Part of a small language model's weights.
Size: 14 layers, width 128, 4 heads of 32, MLP 512 SwiGLU, 4.2M parameters.
Architecture: RMSNorm before each block, untied embeddings.
Training: a variant of SOAP for these matrices, 156M tokens, 2378 steps.
Each number is 500 + 40 x the weight over its row's rms, rounded and kept within 0 to 999. Layers, rows and columns count from 0. Numbers have three digits each. The size before them is the row's rms in percent of the matrix's.

# down: layer 5 MLP down (transposed), 512x128, rms 0.175, rows 66-100, columns 0-127
# gate: layer 5 MLP gate, 512x128, rms 0.19, rows 67-101, columns 0-127
# up: layer 5 MLP up, 512x128, rms 0.188, rows 67-101, columns 0-127
down66 110:516476479524468561415505491532476470581512525515467487479566505405518569518459415489476432549497584518457563500501543488485477504532561508511427565501538510512515526485473458589561526545495444480462553511474498477467475453492507422461485420512549490482427499543533469497514588485496483447520469428535537495529448469527437469543566509516532477518473464535482443515466445461530528475504
gate67 101:513555541505463478498508443427525545472476497546522557482520450471433569478535458574525459557571466478510473461403445533512519472556449523535500508552606527487509546486555549513478405533540512470509570540501457513491508533512512455438571511512484460579463520484507532477495543498482497521487571511457532495504512563415504496462555434507500444474501504555558478445507547483543483502541
up67 095:563563450441459466489460558615499460493438530550472505481518502556479487479461465575531452546495473544436483508423519501497470445480518502521506536454474520492525535497548499458503553469481502544491489431426512519524414481517541486458429471521508498462509443497501435522473516592498496415494534516595493535478512429508521496490438509540433594538478549568516523498487487538469485476528
down67 094:488500507568463484451388489534492511532525490491505426446507455475448525528520484520493488553529556516520556485468543497544555475497538546466502453479556524497559525460513478539479496522438470560543498528538461481517536457530411558490503495562638449549454461515545479549517486451523388483545509410489499533511521547490541464505471490497502478475541509507495523493455510420523419462552
gate68 101:482425525473536486510452529508568515516472568595476550519522571533491535456470508438538520475528396443517462533555553574498458551502535500538466519545510509490460485474525515523545514546543497443495546502431569484541445482524525531426487551452509543505509525491516485476459504526496491490493512461430469497502509544434574579463497468544511472550576421444453528550509477580503529497540
up68 103:455528517502536457507503466455523525547502530397528493544443536516442466496521513476444487517597553549546481463518491446556561489539463459479466481496459457561504546534491480478533504472439438550496514526582469531467594489510456464590537511476493413588577447489554522462547481457445486494482513545532552475442527507509514495494551473484515576489487525498460566527500505450470484473450
down68 099:459541501452434506475539504482467455541560491430561571527481453485480428466538478470480510511585487515531455531494409473555483505528512480489496516497565482548503489488496498457475433476447507431490559528500485509447510516452443502517559485431458470508569493496482491543493483448523479464501579565539544449443490486521511525477545476427433464405448536521442500556523433428500562545502
gate69 107:533521547462580498509421591471543424420507472460508547466489458593533470536437517526493576487524459512525482490427506496423471509510459465534557570466427567489504441561578476503505484480503477522528513476524519509495503504448519491513529415485513412485472483480531493529507498520536523526476518500465579491558528547492517416485483514496538499468497492572513475461462514565565471578486
up69 101:428467513511519455516472477465515527507457564538536514510528476449474477505495515535521449561503485469453482546524481475505488516518479468557470570473507562438444489507508518472456494445453481491539568416468485429560434438467579496451488518478512472545494495492556476428515564556423455480465479496578416452530495453529467482506506516440507485470621476486450521554409492541540494512499
down69 100:578552500544534500477473511480550516434518524468514489428457575522553544452514496427478498447504483481488512538449500483485515515406500571567504442558421431515513433420509513517475497474495578540521563471475547514490520460470500471553456464417551522511524527554486462562458500539551484515487443464514496608503539461498502485511536504499514492486523419521548504465520470558529424472481
gate70 089:519490496519501469515496512427512531478463463477468509579478475512441422492444533438458474464448424570451463481503540473528395490546485495411472530510572514542453470537457470397511459487493541506514557501549469510489451502501433484471538545470489526475525549513470524428437479496477475439474411467567498466539505530458487476591510538505454542456489469465480472515559506478478437468476
up70 095:529499471522527501598534499484522454482466540443489548507481519528437493497543574509517487437507434583542513533479560495498468493502529506414420480486551588565466522527486481492496512487530532498546588509547467534456524516492465483431584534509452511481542489551496487491483553522509515422461501514551496535533463550425480504555442532545460530476454417500528500546571529479433428535506
down70 095:498493460490548544551514531544493536471513511501553447495559504480484585521577388544555552430454481491613495520491577466544521488485588536517545468532484507544479476511533491522537585493476475552565541508477476479489470508480495465511544455583524529511567493454512502477471555507467504475485498547556532393557490545519497493472485528516489519467456511550484485481534472421513446432460
gate71 096:478506561521471505522444456606530538491487542488553410413513431485488545492477467482495441471467470489490482462492475434485486481490476484586524450504539512460552485485502488508490450553459457452494512436409423516454525510473518493517531436514478467441541488564527470614524529448519581438487490414527526508515535454499543478510458538517465572495455531466480504510526576527506532507503
up71 113:536443428454469443483499488452508440552504499426562480589470477513471534488528538563541492446481530539481475577496483458496493490533501519474493510429481453569472491564570473562513520419437503517542524501522470505513495471519548532423487490440503524519482590558544464489468533517478403556582522526526424533463540492560574527503489527501516438484534514512499474471515423492511467517528
down71 109:652515560518439493516567551425532525429540509427496519456460577503482519469496497584462544563516487511535532501444489521521535486428492496506550481512484500510378454508517572507463517465472489501485499468527563495467497493481508447493548515470499497479438517387468489577438465548496488502523500512466529544523512529471502422501524476539521482443509531521456498531479498458478564531484
gate72 097:500490492466449529548501530537406506435495472491531579493494483508506512458426556500554509420498477465533555555517473489460478492526473540493452467456465532576487477524540494394543554502484573462469412520514466499497521448530460472490527473416508520525485463563533567564501417597551550497534509493496497501428492477506525543546516544533492506469425560523562523489547523497464479511534
up72 104:506486520474476459521510512489489553535424451528484510543518474507485488518429555554468522471483513539524463465431404553516499530472449462559466492494531511558464531525445553477504487586536484485473582502462492565527507598524595468565482485540512513486440525557460505507512447463520419475449458514469521507433549532522553513499511493566466483516408518451491474439425475515572490527498
down72 106:486579559455451480500472499550532461514543521461459439585384507492504502509505481501512528453483555494499543472392433511529456523477440460468509526485464435563524511500508514538440490510461553544520478472512529525440501534564532493497508494466539473473486539585518520552468447520589470495440505465505453414441548505448569509505493509445522503509476442478562516454508562552514508462461
gate73 101:470520426472484487590484459560520499511446517544457540506541483495563522438508526564538496482481548488490512580484513504457550494499539559505477477499489523489459513566573434563475454523449473534528509434472516495501556411459520555490538512471479465492522560460505448515426536517519573495457457544438498543473521493468524584498495462511474439558503521462432446471582475417465452526469
up73 100:474586487536478511593526447505477486467427476574556478542479471471437488427528514471456527498506584455536515514506559487528536522530423487500487497528474511469499483506458540470533494499495512584500534482500463531459462497515572484526535499456476552515421460511497487516476472523524566454392488443524463533454533530516473551471477473569594426567469508502452436497476531446428537530513
down73 104:580585443447513519539527503536460461509519420526479504504467535508449499475500424539487478460539534529544490574547472517485517415569477518463477498540455516545456515530430556510514453551441470516595501467521489498434549531499446470525448411444535500522481511499480493476445419505454521493516422454460510508458549439483469467450465496483529467530415533528489500504511478531436552530534
gate74 103:441517482455514495486532474509567579495551472568437491507502523487513513518556561511496514464458489504498498512532517550566404510447528457548487478466457508460465563514449531520532511514520544475498476454516500431492440517468483423529513551515602507543460463519424477462417508517552510565551549464516502472488555506537485517551407585527524507520505469498483406555515549510562569525500
up74 104:521475463471500468444547464513568503497582462463447580521534470499542541461508487487492550506515502456429423531567482463508414516460515501566491470530467499472486571446508459485501477467529455534476505431506491465498455509512493446522534512500537532495461525441420535510457519576503498502477547465444483534471581492519463538524448509565563501616574503493470451580526542485519477574478
down74 101:450505474464557516448488460397502522515451478523450525537524436460459516479456506528534556496514492509474494459506485473528469512453553453496489501422482480478575496485501541536481504464470481429437541492471469529436488543446546509474542521542520571456450447456488476472495548654531477545465474431492482497520543479538489558525490599504524529509530420444465524511573480445499496549485
gate75 105:469500509538486505488550525487512501481425574484501570400567515439472491523502496483561521441483536471514449467457462468516483511467537525527410560545479558508472461491533520459521627574518533525464474488501507486500517487523391513505443451544516530478519523476527511469519501429490591427591515456507486527443522530489577470494445505550513502463516446459526491498538496495499522541428
up75 106:460541523515514493568560524478515493451518578465456573513487575426469458436514462514557527540461512481579532491480523461548422472475413505541488515550528563481473451498566538457464542480502516497511541477437538556461491514495437534468469476447530509515554485515577522472560437497473559450532554448525580512480469489530540514518459409493464495505517532461522489481517480503413461525541
down75 114:473535442480581520448483441512564539572547476507492560486481477535504535522378523511509524467515519505455522519543463448523466505507539518451486492440488505468549507495441430528502474511450519525514483470533430414504621521496540534446506563550500499577532433527480525481522538540560562491548490496473465484520521453475548470483482558506466440494537450532531501526491569421506528569498
gate76 100:491493504544564449527538451459493512555457476490429465529453485480570546505515517514595584522515531443549531543526527430430548567513484510454411534444568567513504511482529452397481510486510478529504501478477479504486523443570397527508471509534511500520493556466509524504518570514555544483490525475563520454468435498522468473512465531505501472519538518470442501558538474406540492523513
up76 095:496548432434561582529504477549463472541461500452482518542469501549530516561456513576575441531498539483553451545523471481469493520526482501501413503472550516523457545530538427417535505464498465486524547514445525550562441451529533463539454503493504503538496570503473498425495476487571545521454485512535435493452486514546494555504521477547491505499464582475436545520525414452500491447538
down76 097:546447503506539481548606493523470452529533504507506511591491500538452456466500546545521537497525556472430448513588489541501528577468485506536513600438573485467485515489505556474424506476479513461566503458480493489518435496514542604504506480506507508523491521516509498545510478538513532462435516490508424497439488510472623494501473420489555501410553492454460545502536483516501508509468
gate77 100:538460565553456493524485516589533537511464473559472528507555404454580496503543484492560491545538551531452508502513433503542475475462525487461501536474487430489527541498503496522487525562508507544445492527545425470475510513501474494531512460503537453496492593471492527527551546461458530517477499502551402556529435517406449436443487556491471522517594483443502549520452534485514562492465
up77 109:500435526512490478467505503537455502499481506509501553555507445521515507545470442545542490506544530489469503461525397451489443465496469447474529568489435494501491517564450485519456530542495535511520552442503471570544483521422525487534505521528524478566534541512371441474429550557435568472469464504467472547499456503473564413486495449518508540571534514521489556520492443551459527438530
down77 110:503513498488438454465495456468474523520535489529434539535509506488557497497519527486496453528441543533399463533568491476578438524556517508560536467481509563443454401465531497490528507482475516514554576523462492522540524505543535452522516414496451526490505516455505463595425473527592474494475520534507539569525557478504580509483523422477486537504493474497520555427555457479451529524466
gate78 105:482509495503536483477463482413547506534548485453528479538528462490545520524548585436487557518496514519476510482482571484485498531427563561532537503432510453487467513491564470502492510490521451466487524461468503468470547492497525642483481565382532508483426496439488497469448511533501598475526505495451489485509492498610451517509529538442495550445436507488520575512447503468488492515519
up78 103:491494560458497504503476459530506491426449494431502610524536467503411479444530501485565474524552475555495532468464487475491530487463527526560467496550526489425526462432565447442471497466498611568513540529437554460494483499482489551514404516495532471494433506507514412494476527476551537543492475506423519551433484495512475513472526552474508488476514499568535516452584507486491497525548
down78 104:475446440520544519435533490451470518443522452509448503616541530507464503494527466564549464505494542502558537455466474543494526568479463455436508513495549491469481458516530497498529518503535544480468425423542470419592487509487567516516484498495566428530504486511541453461506483515462475427460454444473570505514550448490510504526483457598513539550471563447527487495458531564461482522512
gate79 099:457504491455454531562513519564517539437520496462563446475490527480496564473472463488512464462521486548554454482509529518465442450447531515502426589501521545492520469474542472505536451507450485517478510462491574505508557513440533557462476603546519554517488521483488545483458535416501526505530502551487542500575445535493483502457492481525466508579596409453478417544523442462518522544482
up79 096:501567600553548498419497530502483467504532529492505483461498460527523497568554461474519481507539451456426512506509430522519523505509513497578500459545472495494512524505512526522479483454540613515381496450448473493498463533496539500528520458492494480426542493507562450470511519523433486583497492502535502505464579486504491507532527533461541527401392528557484550464446538515575482516509
down79 100:449512580493570536446544471460566447561533431546434498501492436492524504510532505566544477564535482458474512500450460480514496483469482470514536508550461467463461498484457501421440533537518459503556441529556455543451547526480493509452481455505475470505529524528513491548482492532558448514492480521489474584500455522582492576454458535408552488455423517466557505433517550486455516506558
gate80 096:562546471490520456395507461492503484466494518540476514489460476465543489511510555467527525494546521466529575494480505519533509474436542498526531507431504582428503533481490527469613496497520458528507499491505491511494487529476483627418510507527552492491455431547487432511462482581496538482504492515548478537531482497557533507596489472517511532515473473458482501472541614429608470503480
up80 093:582561458484501514485464541463499513474471488548460438464494487556491533507515494500461553499497463379531416513518527505482511497490476504469414515492487541533492491531429407474474544487492471470472482487474554478453496496475479524416552480589426529453420508499451550551515484508494508450439471443547442525511481464568455476414459500520522446483446480495483537549410476497534532476542
down80 095:543565517482525479493483518500468439531481506463500489508494532579504490512496525510481463466523535496538564495465562513489434458471566474495496527446502463524558558555473451445513558576534435541626469546489538508463530430505496493558527480576445525490454501523475482496524432462527491501512462582516501487546477508485510452483462543545513419401413477489484536583525497560525456476460
gate81 092:538507470447484481470574502463430443468488444504446551453549446453532472483507479470473431536466467551490566504518421472500474486531445506475486479518425467467493499485522457456497437472526511490458485434534520469544407530555510466479438423464449487491509514477429564508523484480545530513490490483453496494507436492467463460448507512477492495471532590505593532528480574570540512560416
up81 100:517467464527560490532502501512518488514463547451416508518509522460545490535487483529463447543463494550497541480583559480479559530558494482522465520446458488521520476453439559511456524500545489477504513456540550555518508524518486526509535484429512459461502530409563467547504406540562522464492449492497580483548497421463545572422535481487483523492472531568487498509500554533582540397548
down81 087:515437488493504497535532413494533513444628478532530523481484548537521550514524453513442501531541483524594467532535470540475525470437493523458531539525459509550496454459525550569474497519465521494504451502456414440526503483519560533524505475525508506557509479551496534477508565487598452474513479527461498492528562517521536535529394484531518468492512462518570386469478505548447517542452
gate82 106:515450471454456522515517541490499497527536517567512544525522465468460513486509463465542502508533463445442506594517459500460423491430537598454576562472548550501526555529530468505501502520540467490455556421529499435501535467515456558520470503525491471531449410545452495463451476486562509438492474511556464517477523509468472486483473481594510512522571597491521487496539531527506472500394
up82 099:452454529486589576524527541385501569546474505580500475492509496545486500533480490492466457536498497508508533492481544483624475453506533517452417501447488468434551494533524534544450538474474528500492506462555469513527560504513458548512540529538556482440471567434543493553457514546468546544439484540522540457495504546498544567501496496507502516571482427508470509457462568494518478454546
down82 098:505518441524481469502513442482454516463482478550508456563553510548479544454511492449512464478472497538538553505476545544533576518472448467483530512399523484479400544490474456479502435553494438500517485508468464498504488489456471509550484428463577553455533470478537543507518471573517480516528496527456517577543550532483534586570527482549468527472488401521485431475425496508471551419515
gate83 106:439464540551483463514507562446448500455471470479482471531517506490509500486521571496500452565477485532546536597529459487575537480481533482503530546496543511477476491492531503572556466531493458582420505475510474600492448525450522519527414518477473520544418467451543478531462423476537491487463516507496507505538488517460464495417512510495408545493495514464517500566504492555531515469630
up83 105:515462491548468468507459577420506518460460444453518469543512490482506475542491499610534455502496557523464602605502467438524483508492498448543528559539435485469517469541528541534539452517542551548467524490419522511508468528560482459492442493430563511564472598400479450526503507485523468506496471474571559514471500484510509485499530498492450525492511495514509558534498515482549529513571
down83 107:524468424522516529501474502460470501492593471533472539459502480531469462565434484577527481548522524569493587468513532447523497568433459436517505538498449509538453464532530518479577500524504584538495619480515523478462467538460461487484464495542571496540476474495528585506532495519524484509537502481515487517473512453457456465532469496433494464429442498486500487494498526569546430496605
gate84 104:393449525481518524493418520445447504563424512486558454441492539569514509521568492457521545541541521496530448529483478513515504515471528483485518509496465468406486558490504526470490523512354529544485519507508540534536432509525570475439487438465519461558492490478462449517454545472487492478467410444530475472535518492538502528528476588521482474482476463511537508468505506428556464445512
up84 103:565531456457531485451479491428506430452544541561495519525513379479491464515440446402422479505423508465385474505510514470523453542511491550475469526511565432513436495552527443523453466500490451437520549531495473538507476499485504538542494510455514491451475557505515478469539462491489555485526554497484488443512560419488502536473458445531468489462517572472494522513454466530470480471467
down84 106:515549461431543507522496431460463538437555500500513547545525508542457515494464463504553521495519433420503493510482511413501561539516523527559411489562518459513509439534502444408529506485586478475491476475519406469406509521516462552498504547534584482469467578468543523441529451542580424478502524464475506511525516506456459425451481477490532532507495523510499490513484482501509560501481
gate85 099:586440495486478419526456457496474495528484407514539474549456487568571542520510494457567517543495458508490396482513484466495462466570471489495517462461500546531525567536508547489549523518531573472527522527442496539493501541546524440556512529418483458491444455498522547484480533522531495544528461493490438541453524555565493599531515519526537508493466491497464427445439489553467500568512
up85 101:486557454562506446514560523450516525511554498502532472532492457495522522444536475455419498488557418499532575520459505499500547579529484508503536479515542460493423514463498480475414506465539476493590521495496496437505438485512537511470606498510490431552507524539515453476499564524491392479511553457541547520484474508519453454429581434525503466471492482544533557514520442550542512497522
down85 103:515463484523469519487516393483539550446506518520509559452522520505495500481551570481495516524513485470510559510493454435430449539533500491521476494528494540455539509450553543497415502448555438536492492545526483529475505473459492530527457471474535543443478583449429501463561546465556499553519468456441640529583474546466510470515514549526596518519542547523474531523512486532452519509512
gate86 106:498445532489515468521472494540531527561502524435450553425554488475516460443524443552423494529494560475529533483398530509521485475502456573505467512576538538498465489551572514545536570575483445536460478537510446552434468582548383556422511479491501518462535494507452491496535482526530516575497535508498501525509501505514504466525455521440528533519483551494545454466475493463472470519553
up86 097:429515545424463528491509457469508484488527543487489509548492450541502493529569454528411558520455529428481497532486519492543504485457480538498429504504451451598484523543467492464506505528486430505482424478490499509533537450471549520496449532454551480450591530534481609476512544562539426523453515438521467490526534569454487472491529558502533458442533575454449483525449478505500521480447
down86 101:437538501505501599559474432537506527394446516504535509545471469613523527508486563478564582519452473512470474502473560485537533503478533411540497510480535503486547521559538485510466558487537593501496505508456450524447487492433473505548458508496491519472526494478523570536485494498477487467475509523500484492476547528437517454524489485486463486454428589422465539494427484499509418455510
gate87 092:468519521474512532495521533475559497525490448555503511560483579484468460501534568498534503423529477562572452491423462546468538549510480478463509496465511489571505520529502549478586507498526521512557483515464465538581452479545468492556505468489566466617503480539519569491497552578534475494497501483574459448477552454449522514595480465531444450531460516491449503512563563472465519524504
up87 092:531446503502490508500601473489543477481503382524524488505507451527486534459530527434474467526490476460582574538537498420519528524547511533514454473475495496524519462474520468490517431540521559493456521581482490450456419481467441441553557509493424463564512527548509515520568512464517506486471499506506478505429587533516492470465497448449433528476484532499476497426562508579553460467532
down87 090:537476500549495454493484492399480541422511465473488454507512494474564460468514507480476493603504567400496548531469536532519469498497544548573451555470495532437467496450500485455548536515458506477524519511487487440502478559472548496473565450501477538413537558561526544501523445430502511485497545491509525541444507524511480495475516526490486468503443433422487545478417487562557419449501
gate88 096:567496479491554466479480546515512453488455448520569490460513475605447523555526577544485517533523481482512488485458445516443514519470523572505522515510506483433504462468462484492545410536452511473534462516493470502411470511483521475456501626509480505610463516440576439512516464480619526517447596517439484527475490485451486525503508510463498506472513500496474491497479458482434523509513
up88 095:526504503454516476526449508522494441443486425510485492482508579505470549456458501574513498493475531577465557456462499469467557499551457569487457572496480493476556527457552491464508436438464528470501516589486463513495544482550555499456468500475540581490618449529532448502455457525504532482528553499518470497472490433516414512466583498489513508463469468474478532418501472512451540508579
down88 096:526506466471419504472542475547494524513450566460443507476519428532448530545490493505506413495530476557589525538548455419485523516503514463510427525502537537445611579494501529465491514487490561519484495542545359512535524409504471512518503490480460537530513519515519562491470456524506472543463446499460515523507481466487418547559481442569500469509561525483504490483473554498530475504508
gate89 107:428472504513491488436478419553494464595455500506531437467537625505426500464555538536487471515477530556530442541505499443481532496498526527435556479518532586484537539478501475515449573483464456453469513527489486475497489412510583525514571508503423490523439480468546511489550478483419499423570503506445490490517486474520500472539497477402506527495534511519468511483537478524497466467500
up89 100:455508480456522496514457473491423512519522514501538508481555556524467532501496480508509571468401521529558508617521516446502516534490562521406515461518523605505467522458491473478446513518509527502445467514422438530472490429455475527499524479500454511572461522439494497497533539438474476500544452531490432437511453493501475497488423517439500501449527507447474474429516538572437458447450
down89 099:457475554546433517526518458560496535501532566516529512490503505523454472501590486593506577537493534430495458427507489470488499559504525514481532411442482471472575494497537510439501455495490496517485462439514560508492525458468499469496472469489463535473493532550471537512491569477384479532472506488533508394513474418517454545520476473536518478462469477522462559483461505495513366492539
gate90 107:486485492536522486528514420514620476491485462464538402456514439529522542543507461522474610498484554517469533549438511526539469480514526508482524503475502518574463527450588569507577550438535528461552522546484487513480460484554528527502490541458484525569525473413494515501446481512524468538527530529530495520553518493462462428510501526476510392528458452503410520494525512530495500528459
up90 114:525430532456448489441517427590459513513463541467461526503492512427454512504517519542470424508476529427486467484506522506498511480502510459545593558481550482442578432444417486483460510468531526549483439486505462467549469470468485530520426516475505513475490605494512485520564521588468561474474506507456524472498498498601549504478527553478459520500477556506588463485466512452506507533482
down90 114:529424514550560519483495529517475493473570476484484570482564530468440479526493483549502432499539513494547558489457516446462529547506541437525513459486517492509491472476527492481457539491443520519434573481503560479519494454444475519505463497489508444448441512484484461493500500503590459413568458468502475522497491493561553569555549518558521577420546534465580523496485458461553494523609
gate91 097:522510522485518475474519552454562444537484499444549387500434493520533462527487493491467491569518465460551445473522464451454559498509452583438388543469476522552565435472520504506521440480527498509550494559489530552473474507514477453452444519501462447544464546511572463513552537560481450535478545552478503452527485454482474488442550512508559503473479467533535520454552471551454502535453
up91 104:577518481551535504517561558399555558457528520476482473445452499549500485465462415467466542499528478473368518580542502454517568524447511569425458551500474529521565500512529471511499490473465466511524504613471513514510516497447507456494508455497442499496433560514476508564480496508422499439475457492550505483481484494485506505526468477510474501419468525465474425498504481508496536559497
down91 101:504536476563471392487487531517496479463453525456443446462503550462467433475492468466477471526501593510485526449529452557437523545522514525494475600514534575533446508491460535460464428476476493511535472596416424533485486487502473494472482464481563543507489539556463430478496500525471543443507484433523485470475467465453490469482530536540480512525559496497411450489520528500496498593483
gate92 104:626462493496479526565543524536450510449500467517452556483467443558518467500497482511465442549473502469487426420553497448514516453545474482512537550474441515504475495524548451470485412511569498542467485462544485495493494560487521561504489537503502434493471439473474437577414394471501552549480438471479524574474497519521497465504493523482521546490458522523435479459507507524465516537429
up92 104:558522464565444508552428473573373531467501574553472563497440542509454466540485420448548503527488517501561400427523487539521533495524467557553508470517466540464528589471475561456494533544528451427496511435492455479476530499534491448513513516442500504484485431492488523480464531418525490512524570506500551484495517509507494450477554440529539485478462473517484548476493516492493525508521
down92 101:563515521485536429447467479474475499490446525464554490500473460497476495547488468505454476429456495527551520481502545463423454510482439452465509496520553511495461531500559473467489557536490469506485538613520442490514521535424531466473463423510522463449511438455500499521495403495494449496442454527503446481483533524459466410514538514512510575565464426493579541493481548470409463476459
gate93 107:430544542505504575554490478442537479479454490516562507464525529534497518472439417500501550448518470512462488477535524471441509549558407481542516521510485530505471539461465455451528537492560521484403485469570437476528492462548555512508589541533473506444496502492490552443514437427558547477430533491424494538420574454496508517558446455496484506510520496510445469468517473525514549514489
up93 104:452490491456460363536564491485492497457530475508422456451529498440562458500509499414517473490521534510429462513467520539497483504511533510490487426544487440498473481456528554509548516521472572509477477532525511489557505492517510449457458456495538460557487543535483579468504478490455581501537489395528524480477409532492459480561479471468524443549515581502542483464483465447542481429499
down93 105:564565524496492508437523472559446541475491549519434487512494462423468526533521524539490531488461498550448448518477492555480492546566566457521444440538483519482519501522500478525525491522474452515600490490509461557420508407461508489546515520413492508520422494500487467525571533556471499466495535517432549452493522582547488525437535531521442449489453499483565486461476471475556478462417
gate94 102:491479541447539529448483527458507502434488517562444510482507373399545505483549556521524499506462453446511541544490568527480515518517506494522509499550530510521531516492486506455563552479440518489412423474480532467474512416499457535475528593474529506489472497407474516527555433510508526533463559521517551457514426452489465419454497515496526522529531527495530514549541445561555491497523
up94 094:507502487463561544453496555488505491437496517544511557462475429440545526494560566498456480520438500484499548534472534469501537518500495488448532537503492508589506532518438521542573535489450442552520478512504498508464568495502437554462534506502577479478395489515521476534551442517568508482519569489410536488527438474444465487470572508498565519458456559503489541580490474505530582444512
down94 095:496478466488472456489456488539456493530510527538451476496591528549492498497388465548530481513526582497524460522537465468543501475477438501498428467484479524490376444443548542549557485494490502528513463537529524523494533478496568510552462473483551428469533523510467480524523553467484545489516444447518491475472549502466549498514565478484482463447459486452491568385484433441487558429486
gate95 104:495538497511488465487450502500512480561509561481506573496505496493563503513496620513458467484436524465475437511454500468445530491508481432635558542462517572527445490542529535492513515407434497447469493511515481496502516525496553550507559461530517572502472424495500487567497386486494521482411545501485434472513531417535566500487468480526525517473512475479503485508449522465540481468497
up95 103:503538479477406546516433495489517528469476545562543461512554484529493427495468503509554485376509515509477403488468548512496536514470506506424531576423470409494505480476492477533478474475555433527530454458491533529513563400458554514475515461444458452480524476453509526527442438508503535523467516485444470481550549496551487460489508529537517485554526525501566419459480469468513472523512
down95 099:517513519466562504551485526539497565565550542496488474500512476465543438475449550461540446487533495535474415480548456507555449526552493511547484377499507452531528467521468511517472499473503599466516562535481475545495472516437494477532488505510547485484485467451495558458535446498493533507483547433561432525467466500525555578488447447438506563555456485512530482562481536442568421502501
gate96 093:443490488460482523569523506421510500450409534427550518506542464529426435465527410449520478476471538496596537497414573566440522471422503482498503506509500451453519510488517542547536473502421523505494463540518466540485522520524519503443536543468497576485502526480537497551504536497423503505510490487537557549524560505536532494455439419506500544503428503450495464485493522536508549480440
up96 097:484508547497480601482536481457515500499499465460493470519510465573506460522502478521516491521555518534567562534475590497454527529460461443479551473574477540536531451444495537526565495516503578494518484499471460547485566444424562572453536519470488519497510500521524438529541463448460551482511505452519488486483492517503412435440426465502549509485492418400486514544486507488481597467505
down96 096:508517494461479498511487482446559484467512528454516516492478535486584501522514422550582486333557465484556551553499545507450523518455588445492503481497487517433547516453521486501521511498466473445529514519454479509457543419517461524455507576517496609543520535548519443584517568428517501515564487523477519498489508508556515466496476556461521454547478521480519495524523491533486487532517
gate97 107:530520415494475491543443474523500503524532491496471540478513497544440461444503575522456533476464448495458513480504478498514450470475533493518500570495479491440483490474516476526524523575545516509543544459489492443547505495509436498500387480547480432535543508415449513532471552577492395571446559548506505515451493490474571484488527485538470533588528599544521423543498475564500501484508
up97 103:466508533538543578483514429524503486466567548503445462499515496549503488430489488437505430515574452486500539489447470491464413422437540562474496526547533505419443526488487478506461478453485417549515466452494536499518490516477569551454530504517499547508453545513497543499430508515527534568445446536561462480483481535403519465546466516494459496413478563474518512456472474507502557481533
down97 103:522461599485512506555474526560493519542526499418550526505498535510532534473465427445445502504499518467507491440525521573494485530487440507508529519512516658463495485495548498525489526442585502478490479453484553482525441491505487480499446445450483535526529540513531485587476487463542503459512519517590488572476516506527524468545462509580407528464514463547513465495481507476523440533415
gate98 101:498439541489525510442558468566533530559512491538480528486510489481441468437494461539526494529465559454476490485494447537570529497466542560512460481555546506500531464492502490507502528487512499526537462496616490506471448486486491528412486451453537489528434585489462463559502514436523532415481425593445553471504506449490519568596487506522452503461507571546495462467527471533511489424503
up98 096:438510444556438541521494536497472546503460482596505541532466474523549461491512528539474461550541514456520425507503529523456479474511467512486430451491474417471483492457519540495451567461515515472598528546459480458468495459492531459490504495480548435496444528484564472479496437472552477549518499527451592495508550454463505578530522450493511490529473459592523552495556531482586444516432
down98 098:573452469422463492553490476572450487513477494560525442486501456493486515504498478450521463485479479616518518480525426506525468521477481479443466408468559486488544502540462459397553484541474485400534456514460478550609494576511538489504508513514466638507554485481473470478495547537485483497476492464509473539487460513509498488574513489477485540513497490521445511465533545498462516541453
gate99 101:545422508472461474492472505498517466474563524522453447510526496503464489532462462472517452507453550442435534478515505482468514530526485552518499479447403413538422541451526503558520510542492472462523527475542412488566490512520515580535454521500506487491479519486423535585427480533518559467547591551542515538517510555520502556531443533457498502461553481552503486592575493504539489475470
up99 102:492485492539525471509472504474493550539552508477475527482497528524427390439459522540553479403443482462478530490455466520553529474468492530505430543516441489500567509478528486464473508604511454518518527511509468512514506493547528571515531473519540480495514484463433467454473421517574506511528528486473519456507478477489511500540530577466444474531547447566615457491584564470508497405517
down99 101:493445495494527486422557463514477522522493503582501434577484538480401509544481437489421496447519530474500478480471490571506497491462495477492527511422586494506514527468498543452468506465541455529468431460484451522525533521448523516414508461558466520538553532479525501554587522553476600499495512526546520417492478523510502476540473479461427500491453514557466497560413505545460504484539
gate100 100:502544476563480526455552506451459436502558493512506462510500533494453475554538463578510447441525484505466478504497565488540523474424459476473518549483490475457531508441560472465501542528534550479514419486539528547424503443531436566518524539485493473432460472493422489454450516546463494492549433518462450549552530483522491474476489565447519534580507414450506516434479472592538527482495
up100 103:428532517484510441460443537450541490551509511500454523448463516513416519546535530439467568508514526496389511432494532534555507480515508498470545540540457514543481407455495549565573471452504488506524482459489467527536480571502528428464449470533448470506524472484512448499440473560498454476539444426442503484450511493452473476521492471482572483521514494466462535484511422484455425516565
down100 105:583457510442534540544448450446510498519526477527450515497413519477524513497479423487424505472429474531581472479597525512399470567503455502470410493514525502451531495535533492536491497533445489535522457557479499507422505465467522545495500478515522496532551524474527458547502520511498486499437531479560543521486465461461560467460409428532466446492499564590516464529484491467530527486478
gate101 096:446496500527527475545493479527512544479496513461512473477467540420488515489541542560467573512496502545486461504519473606550427562497442493497477428487482542520560464553454502541443593491518549527422545586484493522517492514548454536466550538473510520463512539475546466513484525454517543488463453513555425536513438489458479540511488499478527385553478470470506411559466500452477482549500
up101 095:480568520630469510486485498463425567550534488542466520518553485460505522455557504509522465516571480504489502525486495535541534514545507549517533566486489485508544485481457511501581465435494522483580531532475485430552432476520565557504505483532485494488502542487536499515490515502510462574458493476449434508436443436510470505571512500516444486422536507476534554524592496590524513421459